Each number is 128 + 32 x the weight over its row's rms, rounded and kept within 0 to 255. Layers, rows and columns count from 0. Numbers have three digits each. The size before them is the row's rms in percent of the matrix's.

# layer 3 attention query, 256x256, rms 0.0734, rows 169-191,232-255, columns 192-255
144:086134132084183110111128159126093141112120105206117100132139071115069103100163176087125097148113159108104125126103098120112125134168120090126084219140080147026163146127113133127102126153112093
137:115130122088058075156110122133091126185096091108158139096080143122128149124140165143103108128101123145157096139070066139122043106161111077108128127119108144130090210131123100181178097081072138
120:184139121182143138117145150074117104092145141145160081124151073170110160158174097150094142129125111150075102093145079136116119074166162119116131190176115115122139115147162135045119084107157168
153:131168126134119131080173111100150105098128077118130159135112168141139089143138152090104138190070136138139115129124157093112115151157129164127108190137159131164125113147095106146099108075108071
135:180123149096112227094101127178127113165123080156182058113133138154083101144165097171106105112095115160146121155091138078078136125131137093147152106129128111081117083113095192202160117095132141
151:156090134088127172161120201118114109132114104156110091153097144150068114177137127117128122156122127148123167157112118094148188130122183111122133120106140128095161168095144126169073137162180102
133:151143111120119198169208132129078144124105089166168149166092127177122186084137171108141086112118096118148111081117126102164146144133139083199127117162155153185121120136111183104182103111161146
156:128134111102138169079090126090137076138118098138082085146130160165109170078131136072108150155142181103096114125114112078092103173142179081180109165136187132101152184082122108137121129157086088
145:114110150099161159161135124135139157034122137174100132185113130158159128096121133102127167138159179117102177112149111158169165106101116108169128159132127124171195133137102140130129116113125120
171:108084130147141084145173079100130136094085061102145117130121167162140129136142095172209165124106147141193084113093157113092095118153103082166110114106161147099097186146128143172086119117152127
125:079191140148170051109135189098099120094129131067076148167121093142114160127067053128146124140152185121103153105115170123230156166114095144091113121111188160103138135115123089107115193162192146
144:157050131135176113118165128164143140139120171105137126094108168114180077109172190118158145126159155099075133117117106135165115191129120125144138107130097208140143073172086085070105149103160146
153:155124118130141095137084150120206066176138134087099167162176134074114102134079159146173112100150130098096152108153145163120135111084151158112100121148127141087166070151177110101083210090157117
144:134085139135118121124123117155117106152131155128123139162113126142145141088119111097105131152116174101156131108179130214124149120085102133145128128136157104174147172126120100153161112176132078
150:182167131140074131129136050141087166099100090130181134154102051147137137139109134081120093102124111144168124161105119100110121084182137127102148112117185130111128090161140181138131131105165120
148:168204064143112128184141102132095100151166085165119166144105087139142105126111158083186132130099128114165124125122078168134108092184149136135090110082148126172147157174169071132127150122148128
141:144170142152165132164092108155130135192132131164144085155112136122169060124080120120102083167132132126155107124135081171125109105183161162118141163158090130133152115168165146131115065124115142
144:136077117159167091086134163105078141145118113056080130090142131130137132153139136137152141121119129065082131141123158147115109173162160088112149201107079142089113152178106088113105117154175131
141:140131124183105138098161162155164108070131162158108075118105094112144153159093081125083152107140171105178187110160161149210128130095158160142117113103127124122120117146084160144145086131110137
146:168106093144114172133134153095118199116147101074163111104114143100114113115132151134111099127131115133144148134119130151146109162138140131118144082137158102101109108094125160167149118108130172
153:132123159125143150126133121069144085135146179131138130099101103096106098120178122137137123123159144160121097148110090066126165178127173154145162127102096128162116096097154091121133137156099162
145:136148141135148133146095185109166081038118108167127169151145145084110181182089159167160174124152096119083081132119125112135087086126122090112155106118072125169149126119228101132089137156112107
143:133074112113155136150097120134110177087101146084081205136110132090114120102052128164095166151074122127099142097086081110057134149080105115129144108150121126164128125181135112163119182115188145
069:136114158142156123067103105089178123140175158141147198169096121143087162079141131113106143131112070143077134113118106130203119097182114152119126109100164125140131100158147162060181104068119139
071:091171120124142102103130173093094163160092098169153151122118117128084128126109126091126102137083152172110089139055110145132121138123112074077105144130114156074188130109181183095174170168173098
071:126154140096096067141107149130057067196132168113137090078177146084109133139144140094123114123070163181106092170119082164128134133116113063144157116126110134142122144162153061120144146132133106
080:119092110145112119117146143114105099130137165054144098160136078177094191131162120108082133120154171085093075107163116147098191117112108091167162170138174116160160108107207109061094110144164145
070:138161130128092114120174124103162147117121099116131178169117164185140130178147118126125118154078158113122108208075142096073127127151108131095094175134141092174115110093125100118117111087151096
059:164144100117101213130126143161173120166168068149167100194079113172066092122128158147156123150122152110140179141141116090096155133164151127164150091106148088141138098165134183169188087133120141
069:131089170095180149140084204098141095111087142188165108105110135149140110131119116105092138126095163138104157124149097094118200147144118121129160134091164108109214140136146078138072122123125147
070:172141096118143154150174139126100207152083066175148147142117154187167165177159131150127123169112103140173108164086113145151077158126122084139096104109092148112116131107145094128182119118121138
073:129124126121133153099090157178129141120142089145047067169095169149119229082179127093171143139137167119132120099084118126116104152144115091199024120112114131062155144121089116152148155147083119
070:146090171157164204135104104095142057099161098143092135133173153212157121091173144084117139131187158092127142165157117140097154099096095154135105161167125123172143135120068139154138088125118116
069:103075097138156079166158079129130214080067075135126101193131140145146125134097088171220134159119187141169070114149168093091136116149147158166165158134191139122107169145093138138087095148162123
071:061135114147112079123140130108097092135098137029072164098125125116139170081075079123113165109104125088116114070121158150229145113115130184089094097129187148159110166126100133116137191128217078
075:147136192134176114153133119191101123128126164136089117173162121076167139128119146116155091153171155078108111087163080178163153139080139142139157111119120163117182098138112057100096174129130123
065:144165152132162078142035171137171089164171103137134181129153141123123131141067175134187090137135103079095112128123173150128121090109149143139041139176068071099142037130153102100060189106193106
069:167102148124111080153117118169093129129155156097182165170126068142117142079118098127179083170132149081161080089180162197132148145067130162103124141181236118147142160100110127089130147184160081
067:164155165122085150148110101130093214123118094124177185131071093119146156111078135152116084090106155144145125197105107110087123077165153148119122102157191137124130114140128184126123127144147137
068:169141090142165127147103112116139167127138101130123152173105093149063149089177187093141121118144120068182138104127096151136097062131146129137127082123154152167122157200099073105166143095147159
066:151179070101147133101128112137183155167119101166136111095156153132153107149098138142074074176125114105162147143114108137122101154150181111123105137110091114119106108118188133160156127107134130
077:083145094135172107125112169099105146126045102049130151055102155165114128090169178115091137143115149111082141146109132125159054142163129119075081175111152146164092114162109171087162157106158139
069:135176119137120092156186153187168078105102152156166086170123131109203143154113091116123179131155178150150139115126153118201155132120156176182116161149179138115168135127124147126136096104101154
066:175088097137124154088132144091115177102125065124143148113115135079139144126126095132137114137158123141102177128124101125187094137172139111131135098115182143114102101094139174159137122067147186
065:177150119129164086166120140072138120105095168092142211126122130109114096106149096115097136080112162104123125131143092102119145165144147115106114146137149124114110126128147084094146118131120141
072:123157128124142149125087148125133118048122113106116132141111116098060150128053138143166121156127162090123079112159192123171129075086174124063128125113070088173156090155155110110147139109127116
066:124054107115147127151140123136091168128103110076104192116111107100124197140095111125143137130106138145074148089083074131077105176089076059083151079119111133200125144146153114139140181142171146
# layer 3 attention key, 128x256, rms 0.0736, rows 104-127, columns 192-255
122:141104127098113052129149099124104113125127178143084139098106135149131140128111129159073058175169138096138108116137160163146181135137140105139112165068126127154095154103091139135160097160163203
116:069143084120143153181123183105084127115155099146086078151146158111119064101114124124131181155127182138155114117113176134155096134146106071110095151073153124126137100175128129249145087143137100
115:108130186109127119095114156221122142142125115093086131109062166194157158110111101141137137096105153129123140163094118126147123082092094118128098070101130124139214104124093127150184139111135095
114:157146109133161130105187187137144132161120058157189151087130096091141161116148118115118102077111120090118150121159110088132094125152167084084168094139109125109145128114115144106143067149219091
133:176094073129160061113128054102136128103123160133150130090120121116154119138126032098173101183093158084102084126139093138158188133067074144084094155148185137102151162142087150172113121147141093
104:093104188095136134101171149142138141097099069154141131084152052149090153111121114113110206069071140182119053162134132124094103143114119046135137177144073123152217146122083115058164103135122121
125:161114153105130180135136158122063192117104107134131144111136114153120052107125105116155176108033153177181122132068125125141152182088080071115106185136076081101175157131121099155111115108151109
119:184131109114107155112060159098147132134127110105172130089087143132096166157125175161111085167127110117091078142151160126141104080100151089184132119142117247162143140137089143172121076089117130
132:101105037104076115164181158145097130127115135113086100149119126169137146125115123106145151102147191180144086098129126051186105157119169043138130191155073107137126067145114104208142186105200116
112:139160124164095107174104097156098160091159171134073089138121143129082104114101115131058150095110121091144084111141126076090125095119104060123122127182133122163155122146072144160122106099150099
138:147139155089110114121110159095097127120097109114123135152106220183189075121138116110117075084106212131152057153143130117124062134223134111108147096125133090151136140126106142131101163093109167
110:092129100139133107128137238078117141172104148138174115151146116146126142156138105117153087124131146130173155139097148157147126131142150117080152128124117199104073081130217087110135178147013122
125:116148169101168116115128098077090126129164159134127126129119125122160140120130110130074139118142102108106133141107096109160107103136141143201142127129145085131180093161084131121158092154180141
127:169111115137181095159084117090129115120109121118124113140142100108093144135143145138167129011165114129123089090135102095107081139148141177081055100120125090136123104107147142105120123144169219
122:159114146132098152125144064242107135142182098092151161145114137125104180112129151122138134197143125121177228101177115154132184113065162119092130139136138113067073173172135134182141118133150095
126:223137086122113114124108146177156173127070157122125145116113068142074217142112120131149104027144159167134113137166146221134099146151099123084139170135162112154179167138097125072140112117108106
119:185143133161116164094102121184150157166146126136089125125133164126127085147130137103211060100114134136154086114136156202099130110127124147099116076088190140103138152187164128170120130174136097
118:119168148135097138115150147082155131097099120126147102162137057103162089122111125094061113167095095145101102118215137151089155157101200112118116201139160111098142160129102148168164128112070083
124:153128167151153075163121186126051115136138113116161129142121127138174155155144105113125109089128152097139127136082099230128122160119161123110164122113148079115125140128085132154112182114148152
120:205148074120169124163171054126113155143135140117119122123123107034054143144116108161073171128122177127160098115146152152161160136151149102135158205110163118113116169164195117105150091117130146
112:127147136127145082131064152208159150129130116110139189079079101131132110149135119118160139103111131113089116164136118082172165143097094217140067131183089162160163163080156117033157141083095150
132:111115124136134152099122120069140081157151136126168114101119161069158091124153136134185156039122133182146100099120077103168126120139139191141171127102106114124164148131114122065081149096170132
126:092122149129138078114144169102126116125117104121066157133107069161150167125115111119106137124099101092072134112115114073065071129100099110126133056130106122141114111134093123193122118124128063
125:156112149078136145086145084109073087141115159099089189112121127131098204135084131139151108113055159131154133129079104110016158129125165128141127092065159132167129109128112094109126124143150145
# layer 3 attention value, 128x256, rms 0.0595, rows 64-111, columns 192-255
104:165129108131154117096128158124106122121079085124177117117101170158084136122121127140211118142096094123048141121116156141177118160100082100143137150078122145066086116128152097134174131093049166
102:111164170106107117103126164144119130069166133145137136105151101137152159170115118113115090121116131112152121160166171085136178165123090131089178156084119110165128177156199135123056109187115170
098:109081138103134162095138187098115107129098115115076157113130112149113147143189091053106140138134148081152078121144151182152144154146128071158105132192130120114099147142119158095111125154112152
102:143138096137120127121117153109125110129184144121106061118138118080149131154080144205084140174068162109124150130156131121130142107166214106107100169165102115150112152175152154128115161155159158
096:108124041137110150084107073082153098087132083125182143094154137086162097146108131170080113100108138122101139128139158143119149117156126130127090134133105069119119130175100115121144142100069153
096:112193108115142109071112133113125148113081145176124133113150126092174193165123104132139141134140112124141143155169103136111041098100123113092100133077107137140107109108095128107120083097141111
102:144103151134118173153149102093114110158094147143081143125149096169172162115114147121119109168108153149096183133159125082172145151170165134115033101123126101082166161172081123093101076095188177
101:060076141092121146098210107114120111184129126091126080148077131086147149144114102135160163118152119135142164103149169107131129101150068122099149135120176084113178083098112113134132127170107080
101:158197097150124073112127145133093085084107114140103148151073168161099131121104086203153116170144173152151184159089121152101149148124138136159135142078165113151111111129073169099136090160155073
097:175097121136120145168152108168103089060109131046051067049140111135134101120177177116152095094091058086195162138125175123147144189158129102116106114107131143148104133122072118122110082095051105
104:134121129133176117091110136159056102119120175165185131103099146159117207126089179166126111139104105125161094142114125157133147115128179101116118115147122050133117108127122121099160124123158156
097:126134115084150159124156100094140179163156103161126095143119108085078114132146116133137121127064185173191107100106131197147132128139225156111149106104124169167121062149127155139168115129060146
105:135134147118137125090135098111109227096184122178146124141104116190202137105122118146131104096103141173129131147101178155129139079135127159186114145123127131112127077125089054140130121144103107
100:181094125148169119083086104117085139197153157106131115100134130091157163139169167076126167106193181122132102155163126133152116147120105134156118089083156140143127117146162163124036163099144192
105:138098127162067102174172079129067150133111101167206102118166121162061156173130114096133131117049158099106104147159069154127133210096144134126162153144080104169136130084174091142114073134106162
107:128166170118148122172190129121130080154133087121126164082102190102127106176126182032163083140132125109039110167139105128114167096176140098150116185076110162131128074124185169098118187089142150
104:141151145178125083100164140122174133134156138059094147076137172161079131138172180163136160133158121101160123107100124114101111154113146078086112132110112124134114113164133121164175124148081136
100:144128139117069139123152136120131092101144156163133078091121172092115114104169155163127166124129108124174140143172146154144139086134117110190149158154145146161124158105083147119146230136138147
105:058131162119128104123110135091119112115166110077109144121108116130057115145123135177180127149167094152142127127170125130100157177155103166162174105178138086058133165161141122100106111147184156
100:121132095117116097154160144136098178128079155102172136145106133134153103111110122107108104089098122139083096100152115144062133090075112161105096104146072101144144171094137115149070158166123101
102:117156098117155069155115116159124100142187176119105119124098126136149123178129125144152124131106110152172158111118126109159086177130037095163116168143095094146108113110199124127223115102134121
094:182069138115121130100156126139095133199142143126124072137114150180124098138177107154083095140169131137116170143134193103142114067090162109137122139147170069161105096088151095107145105161173093
105:146059121164179148116153158079147154163085135112069110114177124168091123112164132103114156138108081151171190150111160107119118167148097125167064148146120103132126179173111076169113173139064155
107:105074109125037111101145083111126155126071134078133156104105142110190107145092118106192106084194132144138121099129114165163121094115165085153154184097146092111130088184115154107142096130110104
098:137050109098044079231118140124061109128169086089107137108124134143108110116115175189109174109100137096157128121179134152145156120133136151119173176132197075152126083086123161166128123145155102
099:139079145126107154101097143144215163108125146156116120132090162136109084136105134193094158157128115096131124089159164129118159139100179117081062134137168142108081215156138071148150134166168138
095:115117103168179107149114208108075172076104140120079082041185180057107171121103163058131124144113098114139090128180105105155103109130178125128091117063139080076065134131106167131121085165152107
103:133180106129151144142163113159092115140183084126142212133107126165148089122151129156131143127105104069037135108149144156096130171131113096101144134168090158134115172113091106159107145127127140
103:135099076067125115066175102126133078083121041139132115139144173119112093164183114044144178114155110174147136157156100149083225158182160129149130119114135113122135181157123102140171148117129172
107:076148122116191137113157118139139208084132133086141140104102135153137119145117102139079151133140126152083165110144132150072080206099084145151136109106087148151168102146112164143145127138156103
102:125170121166082152132135139112134136134088203104165112144161118125164109088137168075191161116138163120136085147148126117151141170108169131170148090149127167098140150153182206132176132156148116
094:108099213153153128111227119137080190110074137189148143107059122102120141161093167201143125113075137160129092164140138120101179164159132116123089120179103124155149082157176184149136130138101202
097:130067107127145126092107164151146070199145113144179142100134102123127089102142162103159075128081129148111133098161077144100166125128050138186088120142083090097120211129115180099109145137137138
096:138114132153148186173135107110073098116156148142171135084153166104160072137111151154133111151189207096093095131123115110114139165128088091151154135149152102172134150140122100169129165131140089
099:139156127115114132090127104131127135169158110155090118146150181126156131133095110118106137129146115124166117146144133114097130081121099171101131131078106121206092157149149196143098152097088121
104:144121151112124157106137102159135194149155142175115135135130076118146108160104142160131081135176148148071122145114113173137080201162171141192131158160097105148158127109124101128161164127155175
103:162120153159137121048155099144142099137111193125089138166127107141110165128149091145153198130172189106058109143090128164124077112131160151144096093122085137127097137153126032111167135158161126
101:135109161140110167125188152144073093137086103175131115058116103140153129132131192068127170132122150123125078132114142142151074112118086148124105137164122125090106108091115159126187161135138124
105:124150149099131170120082122108108106144038173089100127154080141144141143126137086171116134141129128136108153143154108141099126053156161162074154165147123093116162072139154113136123174131149096
099:125100174119120166070171132100120078135115196119214159147142119080116114139133110162109105120129089136099146085068089065114084137134087108128151147094151148130141189125134158129184132115167140
101:142125093106136172132089084139099158137154107100137200152093159161106102100133103168148096156160186171146106107169123101102121125092157139118118147084201141126134113083186144160125111153128132
100:119071128095131098126117160140086130120077161125168123121138156107107149115098118086117203158079128146178052129122114096111081099126074138125151135153120134112108121133153096126177102131053131
088:110145132059144106134125144120078123124066122120134173079157144122105116093165135100114111162179130127124155132106118126087170122124186111169109165168121146082157183173153148097161114088169130
101:059148142242070153130155069184117119083121109188095142085143127079122076158151134156160109142140088169123165131125116097164105116070109105117122117178096182118121135155154114107124123096143079
102:144125151098129136081149126157145180127145152119109085120159127134064093181066100172168113067122113199103196151137174136098140212101115084067138124190171067188072170131130147096104160181090099
100:135208085055130137113146085123175197071177168184096130173102159098128177070125185111089108146104115084121150164112112161140045170144127115117116114180156177157115125168099124162087175160147144
096:078102128116168099070125149172144115139077116080092148112135126134152142101149183068119153135064173077215137135158193169133104139135208110159074114118106099089146139061075115139102146128133157
099:148165087121091066097111098142115112123124130069127146070146095093175085138142176128170181086146133138149126107141146066095190079199137130132129138152086170121164069125174115093086176096057129
# layer 3 attention output (transposed), 256x256, rms 0.0633, rows 128-175,192-238, columns 192-255
127:151115138101147085115110097123135150138165098118140150084140164143156126000091116090176088203131039098145130085152177160128159101198144117117110089134063125176111161181086080096188140135181124
134:168115102136075144142123090089125164072135103142103095166126085142092128128158134089174135150130045200135176005094098105065112073154119076092103109107127108129135183101157138114131154135115153
122:115122112119139127102125174137119129137088136093174089154126118124161128067172204105108108142139133176141133255106138170147182087115128136141090106158175131067156108077127095178143116091117145
126:147136123123183115121101174105150147165080127165122160167152103123139146066078173116127111141143145064154103024145169143170105101135122192156141177108130077174162092165128111130071154080150041
121:135151106159085106176054109096081112087115126111082144161156126147163155136137145083103124156134147109115071028105062103128095112071148147090146102090150131190121164122146071095146173110126131
121:122131135151086081132147105135145118129158128100115136134134082158156142174148157146094132110090137047110126093078136065089154144123113151145143164136139142073171143105141161129188093162115199
123:101119157121106140133140119151047160178123147128109140120093141133133140086141109128176112104137101117096079182103136162140150132107108106167115122111110172146175120097099124113114106138149055
105:135120160084154130143162123087064132106121228128072154066083088166120102112119144131182136142102167203153168142132101139145109156180111142137110130102130116137194073045140133096172103111136124
123:104208156124121129142109128119143132077197143078224111123216097111113103140123091150128104164091170152114124108100190145103109118219143144080051081134107125113170141076141076123179175061096144
118:136150133084190135125087078137122097105086115127151088152230147104144111168147198166159093163083125095144128131108171116073160130145157089116164098220094130145094087142164146186177143135145084
121:134122138147099141174173101105089113092143127101136139109087142120106125128077064044117118156116137121088065102154130129160125150147170122089146083125128122087157079123141184114155153089141118
117:142130107116102141155133166180106126109101170113105183078100068162100112181123122129201109130130154086096114114147174137144158106125115122181067130005115130097115131119117186164161120126139139
115:136171126172146166142112153158110097128146078109084176101148154153037091078124171162121126170111134126140124125094117182136137115102114115117156150164085141070121089035121119086163142184147116
120:128134094119147119127168112086127066124133155129137203123049167165103086110140141124108159097109121031131121173087134125123163135135116091139096108159082175000153091136146138112122123164100152
115:163134071143096130083122123103141124101124133131147072112141128123100156152136126142149077112156167117133084161135132150118124081130124109113115128158127174105129076123104156144119109115168124
128:104156141147180077152137092164145119156121124117160124056160115119225154196140163155132150157129143107136163125173084144115146106157112163127142181141159118122087182149145105155131188138123175
130:114107124111120170073158168127115146126096122156117150083035159186103157178099166127186122120104074124091213234088100096127130128131163117204160128141124151074111076085167125097123138090118096
117:149156136172159133172099071123158114089199115129169182092110135092148145105124147124102129141069148108114147098118113101116104126118125143125145166080076137105076149099111125140150167182109127
131:178172177142060132121153093134131155127092159130152105139186146111163152255060122140132126127121108158141175112081160166178122104136125155086092172130173094131098154109165098127148098093098121
114:095165169177134170106153085107123186129121126131180066163144085144110090149129136190123165118113119109053148059153121117088147120137077188152135146145096136154099131179117211058167144163150087
123:111147117107155128129179135151164141080141165128128159156130090164131114165149121125105120117112115135126128204089094110123172089145149108124204112093042110206139054076094172164038099102110120
120:111112126116169144127067114134136107163071142090070190146172136107093113184145109140090162107161130047135103174110142077128103134127109173169114135197096149097197116142086151165125114052153051
128:054078119142135138130133066177109075113197111187128123102138130128170109141145176073140130169156108149119142208048088150112116124147136128113123114077087103084154113162183094153157105129160054
118:118171156153139175134116130133130125101057174101099095190106089112090097134119104167164125154117194123150174083081083092147190112151071117039099149147163102190113077146154089139118156133137126
111:108108135116090185137152154153128122123108137106120125114157120147045118133136117143170198110080175095114113165174054123127134127125174120114126106112141197157072109152063101125147072206127112
119:137095102126120119097101155100073202174135090105061145155106107115121133160144165125198084095106167079091104202179109135118091160154137119166118123159115134143112125101099126153131155155132095
114:174171124120087159124086099120142129111120143150138170122138166150114100078160116136070102117118144043126197125102062149125165152150107115164175170150124128083080108134141109126123041073135146
120:160125149176115128124083120152177079141110139160145111132197149130129102232116156123138108108112057188135147146117164097107163124124164138071147166154112097132163213146118157191166132153166178
120:152076157170180152139092147143110076128164089154098127085161095075203148183090154142148121083071090173126137118184111144139069146139095127048115144108147134108107139126118129127099089129181091
123:103112062102111131137173127172102142165167143141131126122113113120146112191161128164124182097135099113157147095103182160199098126099219101101132134139126154172177139124140154124160114177110133
120:099135110104128098124120116077142039123138117150133191125154145141106144073124181110120163093173150165110150142100119115112167090178148092101040123149103120123140136161136185119171127158095134
114:125128171089147160158103160135171060148147134157176087069155122142141125062082109127164132077117080147187136216084110127092139098161117172172148090169174145068109141082101153101138094165102132
122:114124152152096148167173060189122144103145118126165128204135143060145134212118137147129090125114108102192141168090101168137151152082059110115125101121128091116113115114125128143095058173136153
118:138147143122092103155197130144157181127150072115069154127069176131109106146120126120160133154076179166196116106177109129148111115131190100160101105143087145101082135128147126099105183145093068
130:089167162138117147097126138083110136140116124088136156163124118089111161013059165130077135097138086146093132090168133156123153183153192173166066150186141118126131110114122110137212106102113172
124:124153179108136143093094113120145089134116092091090137130118098155160136176126135185101146111120165120108132051142149145127097079081113162117111176152196144116092091128078177163107174142162242
121:122095136167123098100090124149216180098076035123152125168119123101121125145177189113114145135152115128082116134171125170139148094192121123114166165196211092119131104192134138168125130069141096
123:091104124082088104144137095071157075129087104158123085122085162154141124194168141105117146133134150132102108191109145153107132165133099134127137140145156185067135075139149136142117096157090115
112:155142148123077117134178120148144115166158129125127113093112075139124142137088157120143102129101108164138081119113122116103114163153155114182119067182116087160043122138148102165100103081101182
117:158131177124111155112095090102139106126134101134145135149139129161155150102109133166144079128134110113172165144131132133102113084093115142097168082126157150108131136103067155158075049121136124
125:099143157063141121112135139146138109149092183129148154091140123109034149076103104092111165088124155144125137084093116150123115180146164050161166110065102149098116158131095128097137132161088229
130:133152119089090159119080100081116160135094147113151126122131120133179114069094060160079101120144122182081072007130134131097086094120165149119141145150180123205054132145143142162149115112151179
105:122134161158098102098191104097201153116161140135120159089165133132175105172141111116106152110120164125125106107105122138144176116132138198149193165125102094155097134159129092141108174159149082
122:138096136180138127147115087174136123119144064143145152138198115161117143177143107130128138139142057162106081224092103130097180128164083113210075105150097115175135116182170117155146141083104130
121:117106108133136088157045081091141127105188147136103129089096051101131115171131097135175141172136151085169116053118116120118087078147125123150120171134139134143101138107175106152149112094096144
127:165153133126102106070093148117110156173136101119115131096118163159121142084132170189132186170194157053143061099041110131115121132085091140099193114129091091180140163121101177150123198149133184
116:121122097130110162152182085066100095145113132083176101103148146129182092151138089157196108082107212178080171098083111157109122149122153088172144148161115116117140119116131155162135153104146072
118:153096124116092159102134125157146120143100179137111118138158100162129107181133138165078078120126106180112149119112104165148129089176131139134137122100101116181062177151108103159131092142119101
084:121074139105159131100132075169171102070142102138165117120160162103133126196189141082091146115140117078112143114206129125104145106138139117176117154141135130107123127166107129136144112125074165
072:176123166180133137147116106101161060145187174101153176078122098130141171176133124123120116118154175152104127101144135097087112156080133107147097123165072140158150093133106125119146166095092140
077:095095087081099104104126104092189070146115130156132170102066124105100164080097132170138146084153153160125112113078107097118125134099159174079108112146110181146171109192110168101127121166092185
076:120092096119170154075052160082174081138069113134142199137093084116162128076089137163142132097141107059118104106153135138101099098126071145112147086108137114162192158149105142140042088110152196
076:128123134172055063112092163124155168062136161082128145133132160120165159188117130075115144180099159148153104161126139185147153075129133148103117182129163108094126154182114068132082134092165125
070:126058122140061128144156101084107120168103089123135082158072137141063121144127073155131107111122138100175094164090055163171136135126130179091088130146128166154127162174111076122127091137127157
067:124122063156148123107129145079194148106126164137129189161122133161133142100139097199109097123128098194108116169121196136125073100126150096110105145115155104119091107090121089113143116124108139
079:067124159139152133103139073151132087078094156131126124078081143086151112134076144125148127128130096151108112169128082136075133114145055145109041090114194094161104149167117177081151124171138115
077:182074078128156137144116152146165133116115173133174155153130106171141163135140090101161144151075134066113150112128117117141124124050113148135105107163109099119177161195139155127142156107135125
075:195121101060129130133159138163095126176087127151136160092158129154071186136073132147124151157154157129113151096083102123095101156117170099139150076107068165155167095080122141155170194159102142
082:148112107183086137116156151075098095105115090117130140175143140167128090178161143148149075172120134121118096177204138096071145124150181141126133117145113112105117110143135136143154105114139107
084:143181118074131137163128082069110163147120102067153116082113143114134137173149105115147124176175152170169154122095177142088111158069118114158152193086117151108124151106133156125113119125151128
087:130149081208123123151140125097193118090093192165124118155113123119132128094086140144078115175096144139181090225102117066110140100142122149152142120127151095125055140122154153124152105094137173
075:104111127170137116127188085156131115148133023136126129164092128125145121132127144141120102097082155116185143216130140102156147124135122172066017125144188132166093176138105121113109125217124170
078:068097081115156121098162138094101161136113125212074124094115151102113099099094108124120141115156137147137139202077104137137147150144127129078129101115094115182113084030132155093108137153139173
079:118072136134109185116105143116139071167139147173108148099149092074143110235120134123119131094093157102129083113146113142102207165142084169111107150106130122160124197097122109087063138193149183
073:156135134054125112131122151075140146108157140166133079100134095103156139122143161103125129175120073157071123088170149121104111097059109153077115087121175127164150127099080099178097056119206158
076:171132126142087105067144094130161133156158156146156150196148058136131173091070143132143145155168168142109142039064115108139062135117100163117077099049112156120126148068113116129165129122163106
080:135125139083099145136131139124123186135128100101154146121141162161110143214084145130147138172102072151126110166000110182193090081159144094166105192165133145110169124156126148114063095026131061
085:074150198077132109118084123108118142070145115100160087190130130101129129007138064156132140170100162147141116024128182150130138128118142142109105119150138089144129114136145120118132105124114156
076:140107145160176097116131108110142104132122107179164133137203117007094179163147122159129183126160148094091094127152141194148123131076125176071112175133107141151155160128161104121101123078123131
075:142092085160097137133191104118154169181139136122138091077153106100114095162118075104142066129082105121154094096185055147117173205075143152174108113085124143101171138152118162164143114099116128
079:084183107202100132149144075089121104160146153117142168100109178095118113120111127129156121146127127159111165123074144152133171156108142172137151126086104168107044129118149164122123120052123144
092:104102110124141170146146155139137128100144094124129143101124140145090160187119149111153128120105152061139153140113081088154188132103168120204142170122151088077100118207122143129097086117072044
083:138105112128085096096128040095123153188131164114081183182131116099138130071139117167129130137156153164151079109156160115076149135156068163077159130132104134171135109113151116136090115105141170
086:150157167180046153116120118118129166185150083111109116162125172137108112222164107115128155158130091179130123137083161112166111100206169105186154172127130140080083156145111158189131101123115111
079:131112120128110089104098152118151102165084153168110112166085116085115151104126113103117117113108158123104125126128085138110122111125120155180150128134152156172156122106124111076137155155084196
082:107138189152162065117093171126144150084136095153126122170120136130178131070190148133107127136121086111132139127114151132119202129046142157098140109112228079179150111096154098152121163155127163
077:108126056157143171139175157145079080106147127150143143060155086108148112108109141121131157080113140151113118154154095176117038096132093157159145133084106144136126118173097211115131123132145104
082:163127139116128109194171108104137192106074075118130120163121139111107150232191160109119083130094134130174130147125184081104132106099213123115101126139164113072080155121143109106182154081129185
084:098098168129189213096135170147108082160160134160114099123112133073124091118096092098105076086124157122148119083094125167119156163196097132136113122117109174111145179086148142150157161127121085
082:091161086151107138186110160102111153116148109125130097131089140178116101165135120096136127124098093139149128188120065110125150145180169092186109117208076078098094118144179160128117133158105146
080:154147137079150147163158086128097108061092137156116133155125127102147100077155169091119107106113076146169101123126148120134125188173129082127111123107174140165104108153184101160153190185131139
078:115125094140143087093125078229128089057144100063159181079054090145144143146135064083189098053109108157137126119159081162151112150108228133155140161100138117137127118143102123096090097163108101
070:102131138105133141120125146120100153122094090147119204113142108124077165091125103183133116110133063168111131211107118115068127103108130157155113125193102148051123145131098138143099088070194118
072:115124072117168099167160133155140144140148090114110140111114156138121165184121146139123162183076095136135101134111165155143128138103143123105114128107114078124109158153135119146179179120149187
076:029121164189087105131091129118146073082094172111200100118133109139143130131160174113145126145122146105167094093198150095128105068131049161102122112107128111085102134102172176149135153111120131
082:190130109066189105108153137113158120079115106137146185141167135135100127231129092202130134179154105077111141133154141120116157126109102125099120146110159157158169094197141096145198089153111092
093:143092173112138128143065131103178077097141169143108174107070110152184139022065136145124041115114124066116144130104104104117124138117155160149119091154105112191109135117087178150073154173189161
072:168107133135084105072179094133136160197168095121129173089124153129090180093105159158158168116147104124182172095153137114154132122101183081112110073068120151116111179112112103121149103127115103
079:141168203173073171106067126152107115117137142102105127081094123165123170033128122127136154097152114081144092117067135133122139105112109123086158078132092089150159141176141151159129123110160146
066:120142104042116062139182134129110144198163150116147121125175169102098123136164113123147119167072149172122109055144123141174076138109130083142145157113132154080091130143079070153130066101132109
076:043142183077129127126112151157160126107176144140146110145056090152186140070114110108165148111121091155087139077073126105172120132118104114156160151148123065123082128104159116121121152127095128
085:146114100090135138121095153165166146134043116121193103143185140097132132139085151132171119083118063141160183170128122134153084116140104084165086088080125097140084081181113109089199044127108117
082:113096126147118135123053081163062116057168132115143129103165148119071155179146070146145070119121126100142119105152118198095123122079106086117094087159096160139180082134113113138095099085093123
077:118144132199174144113145148126125130089101132116133122180159146133110141201129142144052124104123128135129144104130088119139061059119123103137118109092139077138151126177140092105124100153146128
084:156135168080137138139051141093171117109151117174173146119114132145165169000178107161105087096095140089135141057162134096151189096119102155129158133115147151172182132080134129146162116185126124